{"n_layer": 15, "d_model": 384, "n_head": 4, "n_kv_head": 4, "head_dim": 128, "d_mlp": 1536, "vocab_size": 2048, "activation": "tanh_gelu", "norm": "layernorm", "norm_place": "pre", "norm_eps": 1e-06, "positions": "learned", "qk_norm": false, "attn_scale": 0.0884, "bias": "all", "tie_embeddings": true, "parallel_block": false, "init": "normal", "init_std_qkv": 0.0246, "init_std_o": 0.00389, "init_std_up": 0.0246, "init_std_down": 0.00224, "init_mimetic": 0.5, "optimizer": "laprop", "lr": 0.000792, "beta1": 0.95, "beta2": 0.99, "weight_decay": 0.25, "lr_head": 0.0054, "grad_clip": 1.0, "warmup_steps": 422, "schedule": "wsd", "decay_fraction": 0.819, "decay_shape": "linear", "final_lr_fraction": 0.1, "batch_tokens": 65536, "seq_len": 2048, "doc_mask": true, "train_tokens": 626600000, "steps": 9562, "dataset": "wikipedia_en"}
Each number is 50 + 12 x the weight over its row's rms, rounded and kept within 0 to 99. Layers, rows and columns count from 0. The size before them is the row's rms in percent of the matrix's.

# o: layer 12 attention output (transposed), 512x384, rms 0.0255, rows 151-219, columns 240-287
# v: layer 12 attention value, 512x384, rms 0.0258, rows 152-220, columns 240-287
o151 092:64 67 52 38 60 33 46 37 61 57 35 51 65 62 60 53 39 52 49 45 71 35 51 52 40 51 50 51 71 44 43 46 54 60 43 30 45 27 38 45 62 41 66 54 54 32 43 47
v152 098:60 49 27 50 50 66 46 70 69 48 48 34 43 35 35 50 59 43 60 33 58 37 66 62 77 39 52 48 52 46 57 49 48 61 50 47 75 38 57 41 73 30 53 35 47 46 60 30
o152 095:45 44 62 59 41 45 46 36 37 70 55 59 45 60 52 59 69 49 26 49 25 53 53 26 36 65 51 37 54 41 37 53 43 42 48 31 45 55 55 56 31 45 45 66 39 63 58 46
v153 104:36 53 57 56 52 40 55 37 33 51 24 72 40 55 47 24 69 57 47 53 49 62 38 75 48 64 50 50 43 44 47 46 69 28 60 65 41 52 54 60 36 60 32 39 64 44 42 34
o153 103:53 56 43 61 43 62 46 53 60 49 74 38 76 40 42 62 37 39 58 59 55 44 40 32 39 29 65 56 63 67 62 66 45 64 34 35 44 52 41 58 56 56 52 64 38 38 56 52
v154 096:47 37 58 65 52 35 53 49 34 41 44 41 70 56 52 68 42 51 58 50 48 49 38 56 32 44 42 72 46 36 54 42 45 36 51 77 58 41 66 49 46 60 41 57 50 53 60 53
o154 089:39 64 40 32 42 50 58 63 58 36 57 58 41 46 52 35 40 47 77 76 56 55 57 58 83 77 41 65 49 52 46 67 42 49 47 25 52 52 40 40 64 40 37 39 65 63 41 53
v155 096:45 54 43 61 53 41 27 34 51 46 74 45 56 38 52 39 30 43 59 83 61 46 50 31 51 61 74 53 66 40 78 34 38 53 55 48 31 52 67 51 54 57 43 47 50 59 58 23
o155 092:52 37 58 22 43 58 68 50 50 48 38 42 49 44 50 57 61 47 50 17 29 70 48 69 27 57 42 46 34 51 48 56 54 43 50 57 44 45 60 30 46 43 55 40 58 35 50 77
v156 096:46 57 33 71 55 27 38 56 41 54 55 49 37 45 40 59 35 40 46 65 59 44 60 33 58 66 51 52 36 41 62 49 32 44 36 62 31 51 40 39 36 43 60 75 32 45 48 72
o156 091:44 48 67 12 45 72 61 60 60 40 47 35 37 67 44 34 58 54 49 34 43 62 47 60 49 53 39 54 54 63 59 63 58 56 59 58 54 31 73 48 62 69 49 32 71 54 50 24
v157 101:42 60 64 58 45 63 47 45 76 48 44 42 62 55 46 39 48 51 61 50 66 54 49 38 53 48 51 37 52 53 42 45 60 39 72 42 65 36 40 32 60 45 51 32 72 30 50 78
o157 095:51 62 38 47 52 60 62 68 28 68 56 62 39 39 37 80 63 53 45 44 40 57 45 57 56 55 32 43 59 31 64 45 49 68 19 44 52 65 49 79 47 70 50 44 20 71 50 30
v158 096:42 54 56 59 63 63 40 68 74 49 67 58 55 59 42 44 75 65 45 34 72 61 53 54 57 55 47 63 77 40 45 34 56 44 45 62 33 52 43 53 52 51 79 37 31 53 57 45
o158 095:58 65 24 39 34 47 45 46 38 56 55 30 45 51 68 55 29 45 57 49 25 30 48 46 36 37 54 36 34 52 39 59 49 51 54 40 63 63 60 62 53 62 44 61 70 40 60 41
v159 092:32 36 52 60 64 76 52 57 41 44 50 43 42 45 51 46 49 41 63 50 66 55 37 23 39 49 27 61 47 70 31 40 50 46 49 48 52 65 76 31 57 43 37 64 56 49 50 61
o159 087:46 72 43 33 63 44 42 31 51 74 54 51 46 59 50 47 41 69 44 75 45 56 49 53 75 40 42 52 56 41 63 73 51 45 43 48 63 47 34 46 49 52 50 46 49 30 38 39
v160 097:31 71 44 53 53 41 38 55 65 54 44 57 26 52 45 42 66 54 42 30 60 72 48 56 56 49 37 36 46 35 71 60 47 53 44 21 37 16 40 54 43 27 58 38 38 43 65 58
o160 093:57 24 59 79 65 42 57 45 76 42 57 47 51 42 55 81 40 55 59 49 46 32 41 39 44 42 59 56 60 72 53 56 73 53 32 55 41 66 63 62 48 67 38 57 68 58 49 40
v161 097:43 53 65 43 57 65 54 57 65 61 54 64 43 46 62 55 36 59 45 42 35 82 50 34 59 46 50 36 70 46 46 47 57 62 56 32 50 44 54 50 52 55 61 24 73 69 40 51
o161 095:54 56 54 69 66 23 52 41 30 23 57 45 52 59 40 53 53 44 67 32 56 19 54 69 36 53 46 53 54 53 52 45 49 59 42 71 47 51 40 51 46 63 64 58 32 47 60 52
v162 083:52 36 52 54 44 52 52 53 32 60 21 57 42 39 32 74 72 60 61 52 48 46 80 51 38 52 38 35 43 52 66 50 42 63 46 53 54 53 46 49 38 45 48 68 73 47 27 61
o162 093:55 51 48 75 53 52 54 49 68 37 59 65 40 54 57 33 27 56 39 53 54 34 30 61 63 62 48 58 39 32 64 21 57 40 41 71 53 20 39 48 42 49 48 37 24 61 60 61
v163 094:56 38 72 61 50 61 52 68 49 30 50 39 58 55 56 54 61 46 50 61 48 44 59 73 72 51 65 49 32 57 39 56 57 36 32 47 54 57 43 52 50 64 37 50 52 55 41 54
o163 093:41 62 36 17 49 42 46 55 36 72 47 50 51 60 37 60 59 57 50 54 47 34 43 30 54 50 55 59 50 51 35 80 48 58 68 44 63 53 63 56 59 29 54 38 58 62 54 41
v164 093:52 58 51 64 48 54 34 44 39 32 52 51 39 46 35 66 60 60 49 45 64 45 43 55 32 50 60 40 83 53 43 53 53 64 46 50 63 54 41 37 51 62 32 35 59 65 54 54
o164 091:80 39 59 41 64 53 65 49 58 72 69 68 62 32 66 57 53 44 58 62 65 56 49 44 68 34 36 71 28 42 40 24 72 31 44 53 61 25 40 50 46 40 69 62 30 48 31 42
v165 087:51 58 30 52 41 51 55 50 38 52 50 46 43 40 41 55 50 55 56 44 48 48 42 43 48 56 52 57 45 54 57 48 41 67 35 49 58 26 39 46 63 52 50 49 51 70 48 42
o165 087:61 41 81 49 39 61 39 38 67 60 42 59 57 55 46 43 52 48 52 58 78 48 67 62 54 40 37 22 38 51 23 24 64 41 62 57 42 64 60 44 43 50 57 68 55 43 55 51
v166 094:49 52 37 47 52 62 53 59 72 50 62 46 57 54 57 46 43 48 41 45 47 50 55 63 82 43 62 41 32 49 50 30 30 35 35 50 55 31 39 39 53 52 62 66 22 13 58 29
o166 096:36 51 38 32 52 41 65 62 36 48 45 36 35 60 52 56 53 49 44 51 32 52 52 47 40 62 38 56 66 60 35 67 57 65 57 45 52 80 48 41 61 47 53 36 68 65 42 69
v167 099:46 49 48 57 58 52 23 42 49 44 53 54 44 39 67 41 59 47 43 64 54 45 54 50 45 51 61 40 47 66 45 29 54 54 38 37 52 43 46 50 54 51 57 32 54 34 51 42
o167 094:46 62 57 39 46 57 61 44 52 60 42 29 57 63 42 55 35 56 64 60 50 53 45 41 54 41 59 50 44 32 53 68 38 48 38 44 49 63 69 45 35 31 48 59 54 63 51 40
v168 092:51 42 59 39 48 29 65 49 78 55 50 41 55 41 43 36 29 40 46 43 55 41 38 39 70 56 48 61 49 69 57 59 45 51 68 45 62 40 64 59 35 40 49 59 42 47 54 44
o168 096:26 66 49 53 52 65 38 49 29 55 55 41 40 69 54 64 66 55 48 35 28 59 62 43 37 54 50 47 62 55 64 66 48 50 35 53 31 89 63 67 79 52 67 59 62 44 49 57
v169 090:49 40 68 51 43 41 32 51 39 52 44 45 47 45 59 59 69 54 55 56 51 37 42 36 38 50 31 43 63 57 50 46 33 76 34 20 58 35 73 61 49 67 54 39 70 70 32 33
o169 090:53 59 52 59 47 52 60 34 74 46 56 66 78 50 40 50 22 40 62 35 63 53 55 68 50 55 56 36 52 23 46 30 52 39 76 68 44 53 38 49 33 42 47 54 31 41 55 64
v170 095:49 51 61 37 43 56 71 71 37 56 61 58 81 45 56 27 52 51 48 51 58 33 30 62 44 18 61 54 62 43 50 29 50 60 41 12 58 62 56 41 37 40 73 29 55 61 51 52
o170 091:62 52 51 61 40 42 45 46 66 51 47 41 47 53 39 66 49 54 52 48 37 52 61 43 52 70 37 37 54 60 41 59 58 36 60 64 33 54 64 49 59 73 39 58 45 45 52 61
v171 096:53 41 52 58 49 39 51 40 64 40 67 38 33 61 48 61 63 51 29 29 54 48 60 51 67 53 33 65 57 56 58 70 53 45 58 71 37 67 34 52 49 42 56 40 41 73 72 52
o171 098:53 66 58 51 60 50 44 56 56 56 56 50 55 52 58 46 46 42 69 49 64 50 35 41 46 28 62 42 51 62 31 28 57 44 36 42 62 30 54 56 41 57 53 54 51 42 31 39
v172 094:67 50 40 29 50 72 32 39 42 32 54 43 63 59 47 50 56 58 59 39 40 44 64 42 38 42 29 46 55 61 46 43 65 66 53 46 64 74 45 54 52 39 55 55 50 65 68 51
o172 086:68 55 53 57 73 45 51 47 56 81 42 58 46 51 53 69 46 52 28 57 54 63 55 42 35 43 46 19 49 46 37 48 58 32 52 54 51 16 38 29 36 64 62 55 45 38 47 41
v173 098:76 65 54 36 50 45 50 22 13 57 50 56 34 47 41 55 33 47 42 71 52 54 41 84 53 56 68 45 56 51 58 47 66 60 47 25 49 63 57 66 54 79 40 41 53 51 58 47
o173 095:41 26 70 57 46 41 51 66 85 52 49 52 61 45 67 45 55 52 52 24 35 42 62 40 39 33 37 70 53 44 51 44 51 45 47 65 36 41 35 31 34 20 55 68 45 63 36 66
v174 089:42 68 39 56 54 43 71 46 59 56 67 51 57 56 31 74 50 38 60 42 61 60 52 42 69 61 48 52 75 30 29 55 35 61 44 53 41 53 40 23 71 41 64 48 48 58 48 68
o174 088:73 36 71 43 45 38 41 61 51 49 38 24 29 32 70 41 39 67 55 37 41 60 43 70 59 51 52 57 41 69 63 40 66 42 45 49 50 39 65 70 41 43 32 48 45 36 76 31
v175 096:42 51 39 37 46 56 45 65 42 53 70 36 46 46 45 51 49 52 58 28 63 50 19 59 38 39 55 53 62 34 29 55 60 50 54 34 64 31 64 56 68 38 33 85 26 47 51 46
o175 095:46 60 41 63 41 47 41 39 60 57 36 37 55 53 59 41 55 62 59 61 50 63 57 46 47 60 45 56 66 60 52 51 41 59 47 45 63 63 49 45 52 38 68 47 80 47 60 40
v176 087:40 44 51 49 55 69 37 56 61 46 35 51 58 53 63 56 79 51 64 67 49 39 64 46 60 43 63 54 46 61 27 33 55 47 37 33 48 47 51 61 58 40 45 33 58 47 45 49
o176 085:63 48 66 52 51 41 60 30 44 61 50 57 62 42 49 50 28 64 35 65 64 45 43 42 47 59 35 34 52 56 39 48 35 58 58 65 38 52 63 35 32 65 55 49 37 58 56 58
v177 096:25 64 62 35 66 68 52 61 65 48 63 51 45 46 49 56 62 43 39 32 41 39 60 44 74 44 66 44 59 61 39 47 43 46 65 39 49 36 39 50 64 51 68 47 60 70 41 54
o177 097:72 64 45 67 40 17 61 35 40 38 42 49 49 54 64 57 47 50 70 58 62 47 51 58 48 51 33 49 44 57 34 47 55 54 45 64 40 69 65 50 28 54 31 48 25 57 55 38
v178 100:34 29 53 41 43 42 47 49 54 47 57 73 67 32 49 27 48 56 68 53 63 67 44 44 43 35 48 45 25 43 34 67 25 65 41 60 46 53 41 32 55 26 53 83 36 49 47 45
o178 096:59 53 33 49 61 59 46 57 42 59 45 36 56 58 38 61 58 45 37 71 53 44 66 38 53 65 59 42 54 53 64 37 64 26 47 44 66 56 77 54 41 72 57 21 46 45 46 64
v179 092:46 67 61 52 51 59 36 38 43 48 53 71 44 31 52 57 46 56 49 59 59 25 43 63 36 42 46 74 65 55 46 44 34 47 65 45 56 80 39 42 49 62 56 43 35 60 43 62
o179 090:58 57 38 53 41 32 54 56 56 54 47 59 57 56 50 31 49 40 54 30 53 58 60 57 59 54 49 32 41 28 50 59 71 60 34 51 49 27 61 65 33 42 44 49 63 57 60 49
v180 094:29 46 54 69 58 55 48 37 61 53 53 34 40 46 46 50 47 46 46 52 70 62 65 71 51 56 25 53 71 23 47 39 59 46 53 49 49 52 53 35 67 78 37 39 43 61 62 42
o180 095:58 59 44 17 58 38 58 77 31 46 63 38 53 46 63 51 51 56 55 41 28 54 28 31 46 42 58 64 42 82 37 49 67 61 51 40 55 62 38 44 53 31 51 54 53 43 37 40
v181 095:73 60 28 52 37 48 55 55 55 52 40 50 67 54 67 45 40 44 45 28 42 44 60 31 65 49 59 47 35 40 57 43 49 50 43 63 73 64 62 49 61 39 53 58 38 55 52 48
o181 092:41 45 52 41 78 56 41 53 55 42 63 54 43 48 21 49 65 52 61 59 60 57 45 54 27 71 59 47 69 53 35 59 37 49 35 40 49 45 49 22 48 54 73 43 42 55 62 45
v182 092:63 54 60 42 41 38 32 64 38 56 42 62 48 34 62 46 65 45 47 39 44 49 68 56 62 32 49 55 29 44 34 55 46 54 27 50 45 27 38 51 54 47 48 53 39 54 56 33
o182 087:44 42 51 53 55 69 63 43 65 38 44 59 58 40 41 52 45 64 39 55 57 45 48 35 37 52 66 43 63 68 55 20 44 55 65 52 54 59 75 39 47 52 52 37 43 44 48 60
v183 097:63 64 49 69 51 66 49 38 58 47 56 49 39 44 55 43 49 54 42 54 65 69 70 35 58 65 44 53 57 39 47 48 45 47 45 58 28 54 35 43 51 66 73 35 59 36 46 36
o183 092:49 54 49 45 57 41 39 56 47 54 33 44 55 50 62 67 56 43 49 55 54 38 40 52 36 27 46 54 41 60 37 40 62 55 60 39 39 66 61 51 40 37 26 66 41 57 41 63
v184 086:32 49 64 40 46 68 27 53 44 62 28 41 37 49 51 48 54 62 53 31 59 46 37 24 24 38 46 54 54 43 51 32 57 31 45 16 50 50 63 72 55 45 61 64 74 39 38 51
o184 084:60 42 23 58 62 47 59 36 64 34 66 43 49 48 60 61 60 35 60 77 28 48 71 65 38 63 33 41 58 52 27 57 41 65 69 58 51 34 33 40 38 69 35 42 24 44 63 37
v185 100:62 61 51 38 63 35 36 24 31 51 62 50 42 73 33 59 61 53 30 68 63 50 35 50 38 54 73 52 38 64 45 40 64 44 49 62 44 45 58 58 48 73 56 34 47 44 58 48
o185 094:26 42 45 46 36 55 60 57 55 31 47 46 69 53 72 32 58 50 55 27 40 49 57 54 83 32 29 46 56 41 34 77 45 59 50 53 60 81 48 44 38 29 35 47 52 70 40 48
v186 098:63 75 49 65 55 29 44 70 46 64 68 57 69 37 64 65 47 50 51 43 52 43 59 58 56 48 47 45 44 67 37 56 49 60 49 68 50 42 42 27 49 52 75 38 67 58 56 64
o186 095:37 50 72 35 59 65 58 48 36 37 34 48 46 50 48 46 51 67 45 39 60 47 53 43 60 48 55 40 72 57 47 35 57 59 43 41 44 70 66 42 44 48 52 54 43 64 50 47
v187 102:59 58 54 42 47 62 57 47 83 45 49 44 43 43 42 34 39 51 55 43 56 60 54 55 59 44 57 44 43 45 46 52 60 32 40 56 50 26 38 59 54 40 61 53 36 38 35 53
o187 099:48 37 49 61 52 35 56 64 26 58 49 33 48 48 65 56 43 55 52 61 22 33 48 39 43 60 59 69 57 64 54 53 45 61 70 34 31 74 70 50 51 47 45 47 72 56 70 55
v188 100:49 71 49 73 66 36 60 39 76 52 58 47 63 73 64 48 40 59 43 58 62 60 63 41 48 61 49 55 50 59 72 40 40 38 63 79 72 34 50 59 58 46 47 66 57 43 45 47
o188 097:43 32 53 42 33 70 52 58 36 43 62 32 18 29 47 43 50 50 52 25 52 47 31 65 49 50 30 35 52 44 41 43 63 70 18 47 31 58 56 41 31 29 62 43 35 50 61 59
v189 101:69 56 73 30 43 47 34 52 62 52 59 49 52 35 42 62 59 51 47 39 41 37 58 48 82 70 64 52 48 33 47 64 68 42 18 41 38 56 35 67 56 33 55 43 59 58 58 75
o189 098:23 37 60 68 59 45 71 56 38 50 51 38 27 52 45 45 27 57 57 56 43 62 54 55 30 31 48 46 71 60 44 52 44 68 71 69 46 43 70 41 45 60 67 54 30 54 46 53
v190 093:42 43 39 63 48 49 58 62 40 54 26 50 18 36 46 50 58 45 37 54 50 53 60 66 66 51 57 53 58 48 39 48 30 51 49 51 33 56 34 70 53 46 40 65 15 37 38 31
o190 087:61 46 60 46 31 47 35 35 71 50 54 55 83 56 60 27 33 54 69 62 36 43 18 35 30 54 51 49 43 50 63 34 60 60 46 49 60 35 51 43 42 36 41 42 80 53 60 48
v191 096:74 54 44 67 56 30 63 49 43 41 65 56 45 60 51 73 39 42 46 62 65 57 46 43 64 31 55 75 34 46 34 52 34 48 38 61 57 60 75 42 42 50 41 64 57 62 53 59
o191 095:37 61 66 21 57 57 45 55 50 67 50 36 58 43 30 44 65 48 58 64 35 44 51 54 46 51 44 44 68 54 56 68 66 34 59 18 41 37 41 35 38 60 67 40 38 49 28 56
v192 093:50 49 46 35 58 54 58 47 52 64 55 28 60 38 39 47 46 38 39 54 44 39 39 56 50 45 36 43 66 57 50 37 65 40 63 52 46 64 49 58 87 27 56 42 45 58 53 78
o192 088:46 48 61 69 44 46 40 33 40 38 28 64 26 45 61 49 52 58 41 42 62 58 72 41 69 67 67 50 49 61 64 46 44 62 39 54 53 29 78 48 31 52 28 49 60 29 78 35
v193 100:41 10 43 45 44 42 63 47 53 69 43 75 55 45 44 39 37 51 68 60 55 51 42 41 56 55 44 56 57 61 57 57 33 52 43 35 58 27 52 38 62 51 44 57 47 45 41 46
o193 098:63 66 53 30 44 66 31 79 50 59 63 44 56 34 45 50 65 63 30 51 67 58 57 57 50 45 51 60 39 50 37 16 68 59 52 53 77 63 52 55 57 57 54 45 57 55 64 59
v194 093:38 51 25 45 27 29 69 32 44 50 61 28 55 47 55 43 46 48 53 49 77 56 43 51 60 56 56 62 49 30 47 41 65 45 56 40 36 40 46 55 70 53 59 48 38 49 39 49
o194 091:58 40 69 25 63 63 37 63 56 46 48 48 24 62 58 45 65 57 76 57 25 53 48 55 36 35 46 54 68 84 52 88 45 39 42 45 58 60 53 50 40 73 51 63 65 37 53 49
v195 080:54 41 42 61 54 37 35 44 59 46 56 47 54 58 62 46 26 50 30 44 55 33 45 48 37 20 59 55 51 40 40 53 54 61 49 46 44 26 65 49 48 57 50 42 25 53 68 59
o195 081:61 75 41 22 45 45 50 61 52 78 42 41 66 55 40 66 56 39 75 56 43 69 38 57 58 66 55 39 50 47 51 59 54 37 55 34 71 73 35 48 59 36 63 77 80 30 27 28
v196 096:47 60 35 58 54 52 54 36 40 60 50 62 37 57 69 52 56 43 59 51 40 43 65 62 34 38 45 61 57 36 48 54 43 43 56 57 42 65 43 31 50 35 58 44 68 42 56 59
o196 093:46 50 51 61 47 46 43 68 42 55 54 44 72 39 31 54 42 57 41 64 62 60 38 57 72 57 53 49 60 60 41 28 60 67 55 49 56 27 55 59 45 61 36 63 35 74 40 57
v197 093:60 59 65 26 48 70 49 49 55 51 48 46 64 60 45 44 62 40 36 56 57 38 34 70 64 53 79 67 76 51 50 31 67 39 48 44 47 56 40 28 50 61 50 41 83 62 55 66
o197 091:32 48 53 65 49 62 51 18 36 65 58 55 27 46 30 50 39 52 67 43 41 55 80 36 54 52 51 36 42 44 73 70 38 43 44 59 35 51 52 59 40 36 62 61 30 52 46 42
v198 097:45 40 53 48 57 48 52 52 54 49 51 44 56 34 48 55 47 53 50 47 54 49 57 76 61 50 48 48 40 48 35 58 40 71 32 52 60 66 64 40 57 59 68 76 81 38 17 48
o198 098:50 54 50 52 33 56 51 48 42 63 42 49 60 48 41 37 53 65 38 69 35 57 38 59 58 65 60 41 53 22 44 38 56 47 72 57 62 38 45 56 38 18 26 50 31 61 64 64
v199 097:61 71 42 58 64 64 30 42 44 29 67 36 62 62 40 42 52 53 86 52 53 43 72 55 33 61 36 32 57 51 53 67 56 53 47 56 32 59 50 65 51 43 54 51 54 45 66 49
o199 096:41 59 60 54 40 45 56 52 48 56 41 48 57 49 59 71 47 56 26 50 46 66 43 53 62 27 51 40 28 30 35 37 32 48 63 54 67 42 46 47 48 40 24 62 49 56 47 38
v200 100:58 34 14 68 59 75 55 56 74 46 61 76 42 73 44 72 51 48 80 56 41 63 47 61 58 46 45 40 22 76 51 46 51 36 52 58 60 65 44 22 58 67 46 54 30 40 65 45
o200 094:49 56 51 43 31 28 46 48 40 47 46 22 64 63 63 32 50 60 13 56 66 33 55 42 39 46 41 36 47 25 40 54 33 57 44 36 53 36 69 67 55 25 55 53 68 60 39 56
v201 098:22 48 50 57 66 72 28 66 35 68 48 37 49 21 50 64 56 42 41 45 56 57 64 45 28 49 27 51 47 53 52 61 38 52 32 51 37 51 23 41 40 33 43 68 49 44 55 65
o201 097:72 52 50 48 54 38 68 34 74 25 42 39 32 70 58 48 64 51 74 56 26 49 36 38 77 51 63 57 43 55 49 45 61 49 59 57 56 27 62 40 62 59 47 35 49 30 50 29
v202 095:60 52 38 48 42 37 49 34 31 57 29 54 52 54 54 24 36 54 44 58 58 48 48 62 52 44 62 58 57 40 39 31 55 59 58 45 57 40 65 53 34 67 54 47 44 50 42 32
o202 090:45 60 55 45 44 66 46 65 60 49 65 31 52 45 36 52 49 38 49 46 31 47 65 33 22 70 59 43 43 48 47 60 46 50 50 56 34 66 47 41 49 34 53 64 62 48 57 63
v203 095:51 31 27 47 34 54 60 62 36 64 53 25 67 33 59 56 33 49 42 52 51 41 46 30 45 49 55 43 56 32 55 48 48 37 53 54 44 29 32 59 59 49 43 50 31 43 75 70
o203 092:48 53 49 42 63 63 49 37 62 56 45 72 33 61 50 64 62 36 51 48 48 52 56 60 40 56 34 64 67 53 52 38 57 39 45 46 49 45 65 35 39 52 67 56 68 38 42 52
v204 086:56 57 31 49 33 54 49 45 59 37 71 49 49 52 55 64 62 45 64 57 59 45 52 50 64 41 64 46 56 67 66 59 50 23 56 39 32 55 53 70 48 58 42 33 39 53 42 68
o204 085:62 58 58 56 39 49 51 50 64 54 40 65 48 63 72 53 51 51 30 47 52 42 48 81 42 44 26 45 19 26 52 49 23 49 52 65 52 43 50 42 55 58 53 58 41 51 54 47
v205 099:33 58 66 35 57 35 32 63 50 50 67 44 62 40 50 50 63 41 57 49 38 46 48 44 61 52 62 49 41 54 41 43 52 35 42 55 34 48 50 44 52 57 22 67 37 37 30 58
o205 095:52 47 16 55 39 59 76 65 47 41 47 60 38 63 60 52 55 57 41 61 55 44 66 60 57 41 37 61 52 46 58 63 46 75 52 35 79 63 45 62 51 47 58 28 52 36 73 35
v206 100:45 45 69 51 40 59 36 38 31 26 28 56 65 62 64 40 55 53 53 44 38 42 48 88 41 53 59 62 41 45 40 45 62 53 61 58 41 73 44 41 55 53 50 64 52 41 66 32
o206 095:57 36 37 42 62 45 54 44 45 69 60 55 36 59 40 49 60 47 32 63 40 52 57 00 58 48 48 39 44 64 52 83 44 45 39 63 54 36 46 50 50 66 38 38 62 52 34 58
v207 100:47 71 61 42 49 48 13 37 35 65 37 43 50 42 43 48 43 56 38 47 60 49 56 58 60 51 50 37 68 52 53 48 62 37 55 28 44 53 33 56 49 62 74 34 41 65 48 58
o207 096:46 48 58 63 43 41 80 62 57 46 74 58 52 42 69 45 38 45 69 33 43 45 52 34 45 49 53 58 47 40 53 40 53 59 40 72 39 57 69 46 61 46 58 39 59 46 55 42
v208 095:58 17 55 54 44 37 49 61 44 48 37 53 52 40 46 41 61 55 48 64 58 44 43 43 50 46 53 50 46 73 61 48 55 41 31 50 23 52 73 65 49 55 27 54 69 57 47 52
o208 093:43 63 77 38 48 51 53 26 64 50 49 67 73 54 49 56 45 43 56 59 38 37 66 43 44 58 66 41 32 26 44 46 42 45 77 68 59 54 33 54 50 41 60 41 42 42 36 50
v209 091:72 63 40 70 51 49 57 32 48 59 35 37 65 37 54 47 45 44 40 53 51 46 49 32 46 39 40 40 62 48 42 47 59 54 39 38 44 53 52 59 74 52 66 48 40 53 59 80
o209 090:22 50 50 29 49 44 40 62 46 37 42 44 22 50 55 42 50 51 53 32 47 61 48 41 57 53 37 76 57 43 44 43 45 48 38 51 44 59 63 57 34 52 47 38 59 32 53 32
v210 095:43 59 51 35 54 83 28 63 67 50 73 46 43 58 62 64 52 49 44 64 49 78 57 63 46 38 62 23 60 44 64 53 53 50 46 37 44 74 41 66 62 25 44 56 66 27 45 40
o210 093:48 44 42 62 61 31 78 16 24 33 25 49 47 46 46 43 50 60 47 44 40 21 60 46 50 62 39 47 36 58 33 55 50 38 50 63 57 29 50 31 28 75 60 44 36 57 68 60
v211 097:26 19 43 60 56 66 36 61 46 33 63 65 60 44 42 54 69 55 47 39 33 57 38 57 60 49 59 52 49 62 38 35 48 44 36 47 46 47 47 30 34 62 59 46 27 51 44 36
o211 098:69 71 66 29 43 57 68 48 50 83 60 49 47 61 40 44 31 41 59 66 63 33 65 35 40 59 50 38 38 54 64 63 55 51 45 49 41 53 43 63 64 61 57 58 62 55 47 48
v212 097:68 72 42 37 48 54 54 61 40 58 30 33 35 36 42 50 52 50 45 53 47 51 51 55 57 38 52 65 55 26 43 50 43 49 68 42 42 63 38 53 66 45 64 54 61 66 40 50
o212 095:52 50 41 59 45 50 44 37 60 54 57 66 56 46 68 62 62 69 69 48 60 58 56 43 41 43 59 44 48 61 49 35 57 55 49 52 40 26 63 10 34 47 36 36 33 59 62 57
v213 099:45 41 41 67 53 36 77 71 41 71 64 61 48 43 61 56 67 47 51 66 57 44 41 42 46 42 52 52 45 47 45 32 51 43 35 52 41 19 39 53 66 58 32 64 55 34 39 63
o213 097:57 48 44 39 30 58 35 36 66 32 31 72 45 47 59 52 48 46 31 50 73 50 48 76 66 56 37 54 45 56 50 37 54 47 65 52 57 53 52 39 36 42 43 26 41 64 58 55
v214 098:65 45 52 53 50 62 62 20 26 54 40 41 69 33 59 49 57 45 66 73 70 55 37 40 80 59 52 54 47 62 49 45 58 55 62 57 54 47 51 44 85 47 57 45 69 42 58 64
o214 092:35 41 52 39 65 55 44 58 54 46 50 53 33 61 39 45 36 67 45 53 33 55 61 45 49 41 27 48 46 29 45 50 49 49 43 51 54 58 57 45 08 56 44 36 13 55 48 47
v215 095:73 53 30 44 54 51 59 48 33 32 21 48 75 46 36 44 57 53 42 29 36 43 33 65 58 40 43 49 47 55 30 54 57 65 31 51 55 47 74 71 39 63 48 52 53 41 53 40
o215 091:35 52 63 53 53 59 39 64 54 67 72 46 47 61 56 52 34 46 45 71 55 58 65 37 48 50 50 60 31 40 65 48 32 16 64 61 53 61 16 46 53 21 35 57 43 56 32 37
v216 090:48 64 46 46 45 37 24 37 60 51 63 48 39 64 49 37 40 51 48 37 64 37 53 06 40 55 26 59 57 45 31 52 51 64 57 37 62 47 45 56 42 42 57 43 35 52 45 60
o216 086:56 45 36 53 64 60 41 52 63 58 43 44 45 39 46 71 74 48 42 48 44 72 27 72 43 44 62 22 58 56 80 54 46 54 29 41 38 39 62 52 55 58 50 49 63 34 65 39
v217 091:44 47 55 47 54 65 35 33 36 38 29 53 52 36 25 32 70 54 69 50 42 43 65 60 42 50 50 47 54 49 24 46 63 49 42 35 42 61 47 63 58 43 32 47 79 51 44 56
o217 088:47 24 59 47 58 53 53 46 55 65 61 64 36 55 52 64 50 57 32 73 71 49 49 12 67 53 47 49 33 54 57 42 57 64 37 50 59 37 55 55 39 69 59 48 30 48 54 42
v218 102:75 61 72 51 60 48 44 50 48 42 48 60 34 35 53 43 41 57 45 50 53 73 30 45 38 22 64 50 63 28 47 52 38 39 41 38 37 30 65 61 62 45 44 58 54 56 44 38
o218 098:24 43 59 50 48 44 47 50 42 49 54 35 71 48 49 43 53 61 63 44 41 49 57 54 42 65 47 59 58 69 50 55 55 60 66 40 64 70 42 49 42 58 47 25 46 39 49 61
v219 094:47 43 49 43 44 46 21 66 50 61 66 51 63 50 76 70 71 43 60 75 51 34 56 60 55 55 59 53 36 64 57 56 62 58 55 68 41 58 43 34 51 72 23 73 50 44 58 42
o219 092:54 57 48 34 51 52 62 35 66 60 37 60 47 48 43 51 53 46 24 29 30 52 60 52 35 49 32 27 47 26 38 54 47 44 48 49 65 31 65 56 65 43 80 47 50 55 31 59
v220 100:37 65 54 57 66 74 43 45 56 29 73 54 62 41 48 41 57 53 39 58 43 59 52 40 45 38 57 41 41 69 46 41 60 46 68 70 62 55 53 55 59 32 49 61 59 46 55 62